From a checkpoint of a small transformer trained on Wikipedia.
Size: 8 layers, 5 heads of 64, vocabulary 32768, 20.7M parameters.
Architecture: LayerNorm before each block, learned positions, biases, tied embeddings.
Training: a variant of SOAP for these matrices, 306M tokens, 4671 steps.
Each number is 500 + 50 x the weight over its row's rms, rounded and kept within 0 to 999. Layers, rows and columns count from 0. Numbers have three digits each. The size before them is the row's rms in percent of the matrix's.

# up: layer 3 MLP up, 1280x320, rms 0.0398, rows 336-417, columns 80-159
# down: layer 3 MLP down (transposed), 1280x320, rms 0.0397, rows 336-416, columns 80-159
up336 105:455518570469522493397367536549467518538486491480424426471466477471523421544539505515479480508453545571505495516492571542538520522451479399488551603412574547458540428463509576430565468481439525458478540551460468434502436488552527502461537476
down336 099:610460594564524514468452545445546420513493576458524401450494476560552449516567488543452454502582517391489579451534486480557538563495458568527515448546493497400578527409501485490498473501465519434474554409470472510400422488488542511531454470
up337 099:580496485489439627536447522510558653528555479530554496511530429484462556551597566456503542472594450495482476436545388521505526553553482597492498546435495489493508581493577559504497543472489463544412480513412492495528498516437463563491499599
down337 102:408483492546550493592559503540570515490483440551500548573519539455472531558429567464484404434503526545528468444529524608423466431416579431611546414553441451376466488547475489456448517455441473450523482472495420456513520540511621471450545464
up338 120:522535486577556499539477511507534401438466375526527482477531502440554549482469549537492529531507558536564490517358486501478508514518558516508503473486513430439415517549543529450613501587616524487541497505497532491609517518467454508512534493
down338 111:521608547439438521419506423551476515482601450535568458424526559509490523517480452550566553500554490517548507526477561477575506516509470482557387482423463546576397517507528493554416553509461430452418496413463525527488512524443407499498483559
up339 085:546517555486512511507486431519568451475485484474455455481486450482591480530433429563554444449509478459533498495517489540406557474500463514424486524532485442536552422449590413446517507541498622460529534606454521509473458531536506522544525537
down339 086:493603493488513458561494470458450475437510496430481445474505432379524556573550630513465496486517589559514413531508489468444494495501502498496464406483564505497467480530440497495497475429449511446521491452588364519437413535449431475446506469
up340 094:566427418464444555554475469495505434491534526472512531455552528520481521578554423510548504524449473468507533513438460476437504557490476430500525487425582390489553510550563478515552610486620405504506433549511589467512430503512466519426414529
down340 090:455499509519564531375445485464566520519533524559614497537540387475503464368509480508474419385525523445409476498510580474549523485474433526599536509537496488505539540450461516479499508469456575566479486417479433515413479555474462550505559465
up341 105:444527514573511443506500431555520488519454492533528526446508425511490497517349541501554479605448559535574443566478434502427507565490462462429563488586624455439449528497535470551538482453412523506601590544536530574568530437530466451503478483
down341 102:431482498515434520547538543527478486465434455466504492446492357574487530492432431459510546471517475581417481431454514480575495588489501491549505493526543440493452512474510466550521447491439528526474516458529581473474481473457594461487401519
up342 093:481526534582574540446533461537488503542513433447593522474597529625518453608523565490465473526554476442401573492460421486353540557571470497547491474541544482499544504467566507431547535547461473531475510349526592554509513456596433392471459450
down342 094:500503425525490535630530520565499524512468555526486472550532494487460475530565414568537527612493524392528466484533529484479580541510441509364508492508549479536488501481431498396548542526413461375547471483520592478409448458501463548447562458
up343 098:593507493449525464558529517523542408499460488504553450479440520499484578505562568552617544503480515497561506508457382434552462571585557486548499431515557505502502510449548507466463551518463511479552460487362447510558448539466495512520563503
down343 102:539498563432546614584457550530545538551539477465560476582513452490538523621506541458504478461403550591463528502487492455611502446419507518525506544520585463494420419537502516542522532548577491480556510551439502561489576421391495522487609504
up344 108:481458471484495535532435504538436461462545531480475546495635405509484577508529486487542453512545502535526590562534506527499481474513492424465553533477530459407400589382520370518595520439449457519530466567422468476481514603475484466553455451
down344 102:528445500440620540533536543489439551555521554508489397511580493449479501381443470448519491500511533413485552504395546485524513507463577509460530474540541495557551472450648494495494551513482585539447525547469488571465488501473481472533453487
up345 093:410460455441513537564511549473521423404366405409506464478558534440519531582527607499548622511428524483576562536532443527503506511560495471539567558558496525511442524478559528493455440582469443539474553519518493482482559528376513466463527462
down345 104:548509488532559451580359461499454510558456437479485475559507515471504556475544526443416550440515505393495429477469440491546485420512503463563558521568517538496449619519486473505485479524438477484523465481543472597488602475458518451568583585
up346 110:524454609591532570461502480556611437566486439522470526475440578477565432432506542459386468526553499472433574542502484509527346533579615439495439471471451544591486507499592424427414504487464495488520570498467457500512410478497504538528501489
down346 109:423518558557417507482561496534455461568461534485521491488499494529576483454428519429412521560505443558505524447583540559432522467556618525562513433510476542460457432442543410510448452475547549508485580420533451517444519597571473551518568532
up347 103:484492522492561504486511481525484459420512541587535501362470511528506520436509457580470447581429482495516530537406478439433415505504622543507551486539550455509468506544473501543536473577555486581575618471560499500533565467494471500498510480
down347 083:559535386438480448477525506504421482533526470533456476492591493546546585473439462551503454562483553510453380424611558528505468472561460532561544470496486488485419535488475533520531441524465562616473493535415443499511576526514542428493434469
up348 104:527479501494530459442463532409488317459537400482480462530508370520501551475512515435437467527594461448472468526575520613429503476509526489482492495549507493469466611459499536491505554493475487513536524558534540531522387498491503544438459527
down348 106:540479430530508463479585452489618510550495500566502436440416539452492439499474470528499481505437499522515461559446463606547517483416485422548502575540479469486467550535505565424561500424459557486600607502402480528572512525452474496561471500
up349 103:532533516523548494542460480504458472450593452441593443580535587474549460452505608526555494517487491370476469484532566485461452424512499479513518477613505502434562393553514487524513470485542426457482576490415485529511516549594542509486428400
down349 100:519542418508465469374602565533489500464514421549518555454515538442437445572493428555534509484609484499462588511552507483430479472455435586474541559437569549529456397489496553499525554544448547441572566514501509555467434470509600557537511570
up350 120:556547490454564558462567538468603559512544612547563416579452506453556521493471445481369559450491523468462503530635508553545453531512486449516528490459530555507499420441469459557493577512493448432529383520397532486522440531453517523476562524
down350 111:509446481478551535522382560557516474466565561566511517571543589449564494484456479413418441466487505474544543352513509517501512502507521485462622511544398582565461466485511527561557484539435457495448454522471566468475560575523447439555547411
up351 100:460592544598491562475502520465521535423516547514430484455466425513521458455501512480475595466535537477474535518508424523484578482513461531415505494559566462479491505490532584420484531504468533503484551527442383547562461513529405591465477495
down351 103:439437541532463478496491490519472490467459469496389472499454547469476474567425502529572533531502419429457490537564524506515541464501468528417510465486476503474546460434465455486495455546476395463417540591521542623515531444561542520410414483
up352 094:496609435576505558436459481547477559489559380496484463547563504553518556520519489451543470539557612536445574567537571572486500617501556507480522439538526557476634516519491575497510486502437505404411428574484462447493506510539478478496534448
down352 104:487433535443564448536571493511482395436523599458402558525453537458495543417462387535476501541531481467579456493531498505521540445535485535517470497379448423523435510558515443428531468485472480543550492493541435450543582589479500618570459475
up353 101:465477476617430514452545499496582577520444436410537582442505475559535561542460443540442425572529532475512513509425429466484467482540448412407564439573552452541482552429471533506504447456424480494588542509472528506477500534427478498523485465
down353 109:457518438494378533429475459531511515463572526550534484414559427559576511607479552541517457526464584486446536532613538457547525442510519449557554463460583565451566469514554567530532513428529577658411468504506432533454465531393491486532446574
up354 097:559492506497445481478483428464430462523507498559507482508506486485417550575437514491567501477364501422542440532470574583413534496458522515404564517495536544476560488522463557539628473480591513549551447516487589531539480489467526449459423504
down354 099:458461468499471506486455533490481472425603484462463548507517572545520507530581479500498430543488547512529497470441433472541563474456456434525522471470461476502470411493534497464492502443435473467545607480541455476532441445572391387489584464
up355 095:551497493509512533518561492504480524467437497430524576501519501560514573472571512502503415482486452535539563491517551511484439541523430513490580431452511491515533413476642518499496538504506509396505552539548497477399442534543438489398515436
down355 094:527444455584501536460500546464555518494459586537491434463481540561496535527482576523533498522474522520416410641502452473560511442623445526609525452543471511537371473468481515489434483532522504521537478552532504572467488474512405490507529485
up356 102:528596583558404512491438532579613470514510524640475516582430494472554528425438553431541442586546507501470490545482479386535463471518476498507482540471525455529419479439401496484466498513529467549459517498501530495466466437479607520475501535
down356 100:491502523535497525527525604529487462463452508442459399474560515493528569459488458540439388527554476382489421443544548541496557530554454564402498507539477519502436645513574475517533533559486539554621420506502592491523514496570548483526445565
up357 096:415551508556531542479494553465506561541534532528568398532509474482522551565465450545407475418455510515514464513442407514460481487492482521450572519506481528452500589522575509411438485541488521539445528562485518515565510466525507440555535528
down357 096:544519516517480582494490485439499491461486512481517471493534520518487465605558459411591498478513533444461485549425428490573506512521526478489400509428512483443424487560460509578479488568409479573550520516538452499574501579478539560460401463
up358 127:565593512539512416499513567438454557496539608544501495481492445455419467486399466430479512444452547396501382617418517564431470524572417419438530449491404461528521547446495559512536598562482555533454477551504484457549509562458510456503510579
down358 125:443491455487519462582481491374455521543556520529525528503512555508419492474439463535592450417518577524506492470480505444466500480512531504521433465449566412448516477478627591534559625492597539486514472610544523528494504563475472524538480521
up359 096:568479540512484534480492484482500515473521518459541460524488506529564584495527534476456545554518352480466611494464439426561480546501466488503475419520459466550538546521444460403461554487424528445428498580527542497503431590492456555551493480
down359 107:530486414578473381518457447521512524525512557498480557454507550509471540525502375501640549524488424533526465526551442467523459515492467508535448469481449513556569499431479550544532480544514428474524515550525555587517472517477485505536506488
up360 126:610483484592506518516593551476512521443488508453467501553490505469551425450484453551557552461453438456451465410461466517643582590414455402488524574512475463533451510472502519506521552512528437439472471512531564458548492452642526462429501437
down360 119:458502424515542450545450428536523497492530527406568476531526511464482484538524503468577510516438446498480501465565443491470521534533519550568372408574496414511380496503478492502569581568604493387475515568567562467584499451557519438533544499
up361 091:495517458569499582513471566415482564453501471500487458523514575435452536485433518441502532485484434609425473442442575502508471587483447515531418558592531436605490566438574461550463511484505495539542494446529438459416537552523626416445453456
down361 094:525490452433492451402414417536455441581521511496597554481450527519460540510557536478525484447505488413547496586557446508465496416468501509543490413508570519502517529539451542387579502437472511337441562566464533482522499490520480497497479483
up362 102:421532432608473554466480467441588456436513436540459548433532375509519500443501525522510474474465491486487518658540596521424460534546500496540495458474578478447370525498611552576488486534532556464488484530434449442449550414431533473482471448
down362 104:467430481436423527488492526575479488518471517593584552457565523490530469436354503401558539518437441579579353487535535502536506585618478436505502503452451507475507394516559499488582444514452459463524417458472502526462544546451425433466432365
up363 091:473512586482469487447434439510467523565509368491596482452520428478573559502500489632536402552510418505525489570408478535469483498474442428499548430478545496492540494578397395510465587458415545449509519491496472567455386448488493469530575508
down363 093:516529529564600474477544529447483507518546613424429524509511525580475516425442380514487498523424518576504518415469544479535532479600422467444311545529547447516491508525509498516545477492575537440466414567546500514610586508570464584498448477
up364 099:550557563576386506519435502513491524462559445526557498599460473464455524486455532521488495501473494454462571526593527457529507551446517558543490414527469596555395452524582499546481537446403443508459490490480500534474495450572447582460436473
down364 100:490457530543499444501526580430553487436433416453513526408470438523376478506479426469444384582497538583486519614513486497451465526562499520505407583468542543492585492427448509545519532509447423582485531563548547474378493551519383522470610512
up365 109:628472554540450575553542502546405484461447470513474525580580534481556608445528600536447556505552418487529543480572574519549406457518538499544568515476435448429503456436499486554526511458511483517518539476551464489550443527496509489382541526
down365 101:502573533465522585516437478451569523485493550365554413409553509545470460437569482553561462428508555530420495497476481506561538624496524470548576507405551414502458458471501467445456437431520473500409534595510474563527465563509502551517435461
up366 088:423535571606579503540541475472469494571487442574566499534484479455451469501536576590442573543449518577457488456457492518457541492466495532476560580543483528439485517499566582439522495474552504479541446578568490495541534500518539605535477444
down366 090:520584563504549444426489580534449462497479410511486485498467407580505390458514496483554442498534474476457435480512419481548475584504511556536543667515451570577486478474569543612477461425464486509478452409589512491472491528485591503462478516
up367 099:452491490504589468486513537598503512488527416618513522492446478620453537494526489481491495566476536611483586540519585408530511495482451549515546498477549440525473540529495558545555606515467462517548608507528516533423547547491547477514632456
down367 101:487582520496498488393625499484577497601503428418455500510563597406602504380522481497460467602526501576503546529528579554522453495594507501547553495574537570602523457501550484478594364463512502566528505502529573499443485445424466591473552519
up368 102:529485547505454529480429472498476458424506451621513458448533471567574545543412413522591485534510510510525465494470487467483486502484487484394564434482415530533431422480460578603503541621493424426532413595485489397524488537514563565466596521
down368 099:493514470438532544542545507531486457426654464454554558518479518484518479465512472493569523523436461500605387593519454421481520512585471526448573442646421590457535598501461438553560407521482541591496516444518452425499492540512461515526466569
up369 096:491567529509507568543518540518537439482586505590522497502457539518487453453558572587525489468409500499496411482475484520493504502517543434569481450572529430546556457530422514511527442431540604450503500567473467460577468491468530491448474518
down369 098:516478531609465491500471457483445592455417488516501562474548492449452519507552431449567504473546494546519420418582397494569485559498511521496501483497444480361525433484584474473485563527466529536551505454452489444490423553463418469519570424
up370 107:514542441484552525586463495482606408451509580538503503580489591500498566470490564585556441506510545519550472491448446598467519493533438549515546528491556577453412499430508458491550550559475514470515552457442439426590460553507424482509550497
down370 112:513381641469479465493401439479524470522581552466466445537506513532452460583503470444517477515496510510469485488513529431481507466537472520547599544506456440438424493395498550497544472404473504537443508552551559485486479487435486495580503470
up371 114:493501553416504504469515504516521550504552476553496450544594508524540535621613502477524458567513463509499460542574590412433514468438482469418570453525571527395535440540526608539469466494529476466572549624504525479443500526531522521455520451
down371 105:607568471494481486542426461569463549450521581550586392441487471522372539488445461505500554508564439507458584543478573590512528474542471493548412506448490473433467521420508494526477514566551538396461423509473575530508471494543473468543451541
up372 108:540457438513478567456594514542433398526516537521457463513519508501597387458470471518620549434559447493523489578443498552440487550497516448541547531539462391598512467536616509464563479463538489438561584555451489538512538414473490444457566506
down372 100:485505498436462466509532547550510483490448506482505515552554521531491453443505409513506488538471462418526514493532563605509489523572438455526505461495428488510425454493448455473535412553485625437490511536554443506605498535491474572458582514
up373 095:498509478470509509495489560543567466490522491453501527464506515353419439530446555540483634480551484487589510468556539457443478537522491473483523506513527460398443646533572608424422503446544455435571454552442565396562518529498487493540436476
down373 096:417452509394477418400559424466575610429527491499520495547518468542569461490507499482457505549527581504508534518493497424429501502451555485555506563496572485481630544549446560477379480513527594518472465483470357473493543496437555580468603483
up374 099:452506522491522560491530524481510479413519599479510450470518533536436525515431486518470458530438501465430479472507600451597493522496516490410543543552533461404549531406553543421461513541437667432564500611481533490516460524492473534568455616
down374 098:466471478485533402534586380570527421496539495507514459471480459544504521480466405491513515521476429469509513456462563593485593490484590604556494506461449478510566527537464517559548556507492526495469482528508556549521453562510462445540460478
up375 102:565502460445491501422433566492516505487514517542437500650490539450555573360487397499620549485494533456549594400447451425418514459622562465590503513533407543364536445466523551502511562473407466432500477571484426472476508552491504442526600539
down375 101:384559452581492536525502441565537460563386506525512546407529601502431559486472541435558549451518618504369517480477506526532513406502549512542563490442453490455631524535594429540414574446472514466433438421490498582564520466573391467533519490
up376 093:454583572505543515529492486498491413553442505483488496508562486563468479439425514595519541565574470437514467590494570576455437566518580490412492494504464468484502552409609447470455453470452447456442468478498630461459523507578495490477580413
down376 095:487555454517524501458526469545463496578477497452450420486476450437516567474461452521492517492520494574588565418613507477513499417574537517445495530474521529542590560492383499407372493465484547517545526545473526620540524557521513467471460571
up377 094:422490572488509558451434519442540552377500465393512516480497453464475484411377571457491583501496406588522549485436505474471461461430489511456532558453605500438489528593344524550588491486481568501571453487446510383503498486454531510442475488
down377 090:525477468543490559484490415494546454516471433513385500511558422477550511486563530529460450525503646508475470378524545463556490592489451487503402518481422590499453540555549466497493527436515502505555488514538487435534453510529516555486509528
up378 108:620584503522468523504513546516528513451502580477492447521574540477482583469509614464553392589518518434444434491569488410518508514594446445506503516435494578462458528518451516464574448594494542490534503496501469475603528565572460461545396551
down378 107:534491552527499366433561547481575639588486528377453499546479486515510472388511490518396563369391502500471532530468501515472463437522478486511445598522518466447435478491387521391488570511571556400567485477529497507588530482560483446430578507
up379 093:580425430449495561514504519486480522590444481497509486450437582488462550513564537562520413456455501502569430538414485510457461500424544504469502494547632562558560445587534530491467576573593508451452396576533424530529520460549492355548519588
down379 080:473530525562590476489479549425482576496472508574456462528545481503528505523538533505499447503503500495529384505618544604540471556575507593541469573532435538483462489511422519464426543530446420492554461456448460541548487564536508558516529539
up380 098:498526498482510590528484474508436452504552489542513487478499516507528554474501484523558553524455599560544490531601482408505486513512462541483512435487500453537366509473648482481548572526557519472456512593514481576528566506456550561534421487
down380 103:461556460621443438449496467498510553539510492482513469477466432484519483468584541546459430568546482392504598446509424561513452452541597437538526537515498543494609518502398474491472482465422490553635547450480482467480335504473464455493599446
up381 100:532525552532599479491461518544464488512492428523453486475538526495474468445517542492436547499525496482597560451475492438479504409464511477551467473457447417506596488428632530566499550446569387529502497592556515466565473564459407599509464469
down381 101:418545524570384507533650432412479459565452496589535551482560543480435548483530447460502533519538504402480519446510485477489524505547471415383598470467456515527526471444497476528511410509453499486451432444463457444388505495517587480431510413
up382 104:437537453508541510525518545530493451423531503511537479508487489438485518470411557442493571488509507476573483534488528461554543458467511505484609485643532529475453487458459388543469401444442503474601536545419510469526518508478443369601476486
down382 106:521507464567501568556492445448464455504436436512483534469521584578543539519544406553465565522512481548483554590549397471532501550495445570509508579402427530474477547532452503591508563444558436464514415445486448494499468532482541577543538528
up383 097:423498481495519542500482573462498654434537509436568555484526525501578550550445430414483454579464516483478458516490492440414523576454597461529484488434416497595433497424530510679418452582513550574468526486497490511503513496520497492538534558
down383 078:465450492548537432467533493437491513524437568469516433464436444496479564442625508433453455537581447560621455498532534449469488518577558530544456542506380430495555477481510451450603565453415515495542445473509566487479462488514461531519539444
up384 103:445459518482476594468424535466585500508472549531523513574516380605513486529501499502395506535489421453475523456465501455485461569569394478479514486580402508542481413419517466471490511497478421455575535587536586384403484503516441671566503506
down384 107:411443562499493439420494539435503451527508596502599504458545473517473526545406567508439518495525561531528442548477500519472423568511526460539517560442435571561555489483421584493546496505558551527550469513481545539618489534508500536550545445
up385 116:486491497546458559469486599546583591494593410594490473473474463510588475480474483519546500594506526559485576473538523575453552503464516426444479436559448504476459474575497519495478487435546517394524512523595440505455482603548489494487515446
down385 114:557523445415445556476440499558404480465545394548505580519471514535513449522457423531597535430492452530569559528513535585474596502446432480517519467472443403428457475543469618450446411442415477433503585465544505521517558540458439330565490444
up386 089:493544503495458530516525485434544604448501538558505440494504490434607472470452488401455549503547544455435599477555393496416512542493401574590531453494486474406481466492559602451551528489588506514531603523552514470545434451516412482517455459
down386 094:515459453520455529490524448477490449485490455440452507543482497494445487514573464458509546461601522456520428613546597557459538390496548479434549570528578442577607542446439573448452445510448490514482417442465440505457507400528659538434559428
up387 099:494545487566582579456470558403486433482493463441467547407487449551395554480513492408512530509478510611613451510503440554522468502556488422531505482503468525450542486422544555515512529520437491485492431468348456489520532605477485451556510475
down387 105:486566444539559407615485503494514452564519363492420543444494454458548578508493576505505541578463503497575552554534494471516457539454528471544607562522518479397546396500574491466579460467513468430492464439515556486471595481463443475515603465
up388 104:469404489555529473468520518590493555465498489482511552483508424518402490508445450538612492518625536526466541493483555489426455545599555472499494461580496525557523497435457539543497519496454462510577435574538471483447468488435437506648488464
down388 112:476499568521455530475519552589425495559509520485530504535505486471542562414477464487397407534441426514486507541479519520559535444420388601431505498458502552492417529522578543517554527510469450503557447581454462436500478473429434423451533482
up389 112:499522545500487521433493553513465576459487595431405499516555437489535444492561451478523493513530441522542329549482563448466431506594550574510584514576563550462461497449480535442556502535535584473537559524533382471447664468507494437525555416
down389 101:527523502471472456468546564546458529548476488457519536529470506526523553436402514533495596482476518477456504549512441577561460491528453437523520445463359485510543512414506461495506549538539511449401410404432498540511551470537513503489418400
up390 090:455515558565459497473547445480508438588453442514469525536430532571502535456501459448498599495501573512521543504455537526444512524420511483522531486480460527506571500535540450471587590540494529494506514512547396562550522560474496521396496481
down390 094:621476539537386366418502469530448490450553649488393566467446449513471541469429427444559438536507515434501474483436456520522487482501422532508455523517426541435547554515455511516503485435480521551475541527460445466518527464577542547525583538
up391 089:454414435507577617423435537507523493475506406530471488432481572558531500524466470409592482580494467429566487490553524531547532605528477542502485454577440487474445422402483557463555458589522531487451549546491496453447538521486450426554499482
down391 092:544471484476545538509443447517514540438524457489516621423532534515486476508621509502494488470417568446575514458527545559576482524410504467430512486497449486471567502515440558470556468529494505549571480426498518534456416401509477465445460479
up392 105:479497419505460505403471465633481512517589518534556522523572537546513407433437425507553472522548621411521549522517533532607502561553443391439468529574547497536498464490597510503481456579478463527514546509514504456477524571403353489478492504
down392 104:583618502499498467469545494483465497466623580535477490451568565619499528515535465466475503532388547537418518501460509520459473550483511453590543603514452489580513543501479484457494464493467490552456566494488488523423503566537473505554414508
up393 087:525508525464478414480487513557496533478558423543435591460483464472526505447559603553467560562527436502598527496383411520441407546576482495534527564513490438538424420565524545523484603540462540571496563580555500512456547536484541539498562458
down393 097:585477576528513456508508501494442451491507535463531452540458432505544489483495440532580471446525537529516555542543488543575500535427533451470477495510567577447474453492451584495395461579484531513465457471552467557558600453489429477440496540
up394 101:534482589532518559474442507455525427407484517435501489506541424498510522556517543520546462551528482445445473483438570467523517484527598670533480476497558528443443474468551498456526527516366517530463459512489481585518512373570528445494411492
down394 102:481531506585545501521516506492551583502534568545490465547469523536508494469510463501483537503477416508611460483481483540443474544514537506473474505505476413464482499461369445504512450488582544494511433607433475463446497601430593573468405408
up395 102:429578483515423498424493567474558491406536470537554501525438454515523587501495452495372609534501525547497515512563593481513534533485505471523540459552550519509552554508496590502440528522430490435530519541522556398473520558425485421476555491
down395 106:521465526474363493526521445442483435433525563588505522526503558498468539489518475526539494597467544512437568510520484478438556449530554526491479584434444311497446503495443483398503449462436529459461531539513540469397624493455434477518509488
up396 095:525619506517481436450519485491456647518537493384393629539499524481401359524490469457486583564415508566427499484534542500491495523463523471479570512518411456513575504595516594470469602407535478450494474457531492500431587527600476479469509453
down396 096:502467459500516415499473487494459442579526519622562549467498404583470639505386494412480433542464473526453491487642485487505492477520464521415462510480442443561531487483509527555514437575559513475464504501444542502529448534503449554513483517
up397 085:562459569525505557465529467436534552432475550404554596521413524452526439423433454449402493489459479520451522497453598470471508551522607470545544483498503405495495525531476559515511586496557570509541513460420435472460494485506487488467425438
down397 096:481523462555567455622536517456447528462419473604427450415559519546538512478513526517462527568596521436497454436426528505564548450518501547469379641439505455431530460537500471508474481566481515506479500501443545449515479470407543512409527572
up398 099:471517452562498499459392557528527464533494431570482486442561478430526408548468519480449538521515530541408571475556507529601590543548434504456498566478537552491507504446555381474527520504538552573459533502574479451443548535515562475440480524
down398 099:414489509571452403523514638419517602578520484493538503493492460528476457520528542513486527481467476479522540482453432562549506540461571505434453527406427572528543532579446524459443399503479469496532517522572438464559430572543456507476456571
up399 092:594450468460549460390486478508521518492459527425581507553519474478512554544455553518461493514403555545532493444464627561477565560458478545650505510454549534570505504520577541466479565524555487490563466478515513504593518469422438490546545517
down399 098:527495477467473484493560500557570528582485434536437531499531405473506443478515435520478536485524498478452465459546537519526529462490463506436488620529586531451513491437548535437571562536474437575430464456441465570512562448561528468464404537
up400 092:451476508472536534546355473467486545517532506396515440484569505464491543561529478535570488533523537364499471418488511426498514616474489452534579525492485500537405437479620570438497529435500542445421616444510482517500597469479518491574536494
down400 102:591426462559416528534457450468473476572564510527529489591452548422567489519459427577477516497540537508482473511612468548472541474508496530608554496471480538528550526508569494559455611540509538503597451465404443536464508507528557564477507542
up401 103:498569513583484522546459467525497534405447429585532492542452594538468459469528495511492596464541514496406463511519621464538502499568505475570469561460445493469406462606468487534526451518496509450390478555556558420380517536430472461600489437
down401 098:556533467499487497519487579434520391449499578598514428439423453469441508482487520448511510513504601543529507464545533431532565480599473421462612426604471528502490440427476398486566483511500457453505481580448512460429467424419499462533561520
up402 094:374491533517525561536534400574518514574486631649526448545491507496436621557501538449545532510481546525552375532523530522569466463533511406498534441599424493526544519489393505505481431471554434484538516478481542471546548509492506502543504493
down402 096:573378467531457454503501456489505459398395439470451510456548401441523469441469489505523440395469455538532577456526512447467492511569503504516478512548439433437457556519539492456507456560412447449466440510446464568440448526471495550474507521
up403 094:599549499636497472450526525549487488479529439560503463547525494465489634479584545480473586464494490515489555501560542513491454473448468516523490462535534566506394502480583571493473566483519552453402519452566389552492437563476433437441473511
down403 100:419501466436534511581470536420574485541425503535400446517527470497518477477392500507420511533496484518503495526595459515483570508542471479509541411498513532508629547489479566602480473505521456515512504439494551526556571440562537433469525378
up404 099:528504494563499493487545478532577578571556452581587507504545522530572598478457466552532560491530480535448493442547566457538509525493564501436479431564505498408542479465435520451583547491511509436604520538470378560444512513503599509401537495
down404 103:557551447457549504622450491533409519413551516505586451545436571539518494514607547559456546543438577503559527548469456435482419436492607547496460556550493484514532444498463532487425624504475520527490513471599481521482459516497427463524377492
up405 092:485571437507475442567498414475521560501499483584453462458530442534460567477414445539524541542536529510481507519510443415444475427502455514451485490548472593516496480560601473497426499534509578480517472431498455480534437515504554494465511512
down405 101:487474480532589516553468481585585495466564537500565596560509490512546521435553448543542480436538520478473553539531451464543470452494582477558474499509543522663486565418530500486467579508506439494465561503528403471449469539528505561419593566
up406 112:485466560499471469440454455508448488521508542469561491495465464479475440411502623465540451488532467419435607507477576481473518555535492436476539488503501455605563478549524520373460447482549522478530499470469522551564436476482525583489543508
down406 111:509562521471514580521487518537494452506475559534557516509481460548436465500588534510566461526549517409511615490474580535512435541497472557551491569464599506544539478519579449486468560502440453469531475438513424539527491527457537524445473446
up407 099:519418541489509561500432469491479496501504423586529565525465482596508471481421508482517544433497550548441515548543471599523450564462502500545550546506604432431413445487464490595508442420513450423477420503552493533574536419519445387579514432
down407 098:495417426513617525512615488497521510531475589571454406575455502526475521519436535513421476503431434559567499535509434503494493432462490525503479484563486531476437565496557470503529607443542515624544540507475481436467472406518496438528487493
up408 093:502476455450387430443462473560562472459546508561512487581416457525453558442547512486552506523445503513617595547580426537536451481535498423503554578544477473473479489510399582532555516457463488472509515537484538510491508517535408417513474535
down408 097:520513472555538568604508420518471524581534544485443519487580418534470492463436521569393546492416505514407454492593505467469490543460507559575445452525577560444456461477520476482408651535530445490444518485559556440519527371475444533494465533
up409 106:383502397483449513477467421576489589561444396535524544440516418427538634469492475434471444480494460520486521566458528450497453573542484479452569536445477499440413532438542483496564531466454393478592547510454473536461523536498540467525458445
down409 095:505466532530461567478497486543492463486551406552445582514551484514481528517545608513462460562522492515531524452561450541482474531471458501490549523535504558540544535524540531587557517526481541574578503441471482410465517499459457496493509507
up410 100:484542458549430472502489540458470520458572543521574469493426458493444468509497432401506523450518530475520598451517531527527512466487540474550554497459540482459568506627525558437586456461443573495506553472494464430531456583503479479512522552
down410 106:464353516468543492508405513457546485463478480497454458555470552504560487493468578454445607485487509567418474468293471523546456561483500520434494462519588527525517551545426467497525418471508493564554484431465557496470512408458539544524524482
up411 099:494517515490500506441503431527547510461393479482579447493458490494543474572441452472478517463466471596514556612432494403420453513544517580503564486528572419576554467493460396461465486513440567411490451444510466501537528507482562495527460511
down411 097:512487436544539565534561550562538440531493515533517548499456557529474499462407470600430563558613480540446453461564429524463571548454474521520446554476436448526359525459541448557474584521566488510612503482456481461442559576513491490501325457
up412 104:487550433471433515558506512500438499526446555567556510447482479507560493441490518462483508500463475502417397513427496510530567474485578475525573467541482449501504431497423501543501617520550601463548509459560441506470451492426425421559557491
down412 100:426534448507459550559521425517584449461461538486433518517478519553454459435517521462517530540590577479424568527471423492557505460649561439410509518550467594583567575472564478461517403382454461556452458480463493448405518523428624537456502510
up413 105:460496448527555502487505524509564558493575412473418519545428426389446433507474529472533573476490548565471495486521492451475543613588490520491507523548472520468524581525517395600462476447599524399458535516574502560515536473586466468534462446
down413 105:518567498392479413523473431423511530514388452519574527489546446525496580535597490558495558471495456564438444481452351555512569525466539542484486596399496602485581500532564573487485438514538442507445471449568431483483505435585567526493522543
up414 112:335463405457483473580461496541534536400641473607452545485472561493565465428526550462490466532495516526524432509543490441524502535490572524443531457516452560418522454475559454547459519551423460486499515506540526546539479515478487544601441484
down414 108:406397428500479565460511483533420566523394509465486522504439507442499470481500558538547536442594472431552431574497445498469465526462510508469522513518375529495540469482539536486528541536524527406480442497431500493535484486476449502476522409
up415 105:442529506476463465485425545566580532552475483547465478528561661487394545407490523392542517484496446557502429459562466536499423442519484549572581555495549495456415442541555457527544445412483406524577510526494470534494466524517448469443406469
down415 112:389498488520503399540560503538492498486567492540436510526533571470530495471551514482486603498448570437524603410574574458475457582537570525513543452539549467508455524536490409524483503548517419483512537608536467435488517559531468412465490536
up416 108:556448460503414470429451407514479579662523486433464516511528487507467569520557531485499530530428512458512545511504467515449397467502474510529534492516631426578442492533642493558536469519509518385483503510518478535556487494492475497568484493
down416 101:537530486613518519464516416486495545385477567495490532421507413477578560534543507492543528488496426459480436536481484496426541527540504488620538385473497443519495528489400492496556546531500490443491443546507456581524454431488595567527502565
up417 098:482523505534428564510526544576548536522505396443533561478531492514501527466558450468447488472534545487455606557468582591528618468526416458512539541456483567464450556499481363520522503507409538442547509591478430515500431513552551471488526491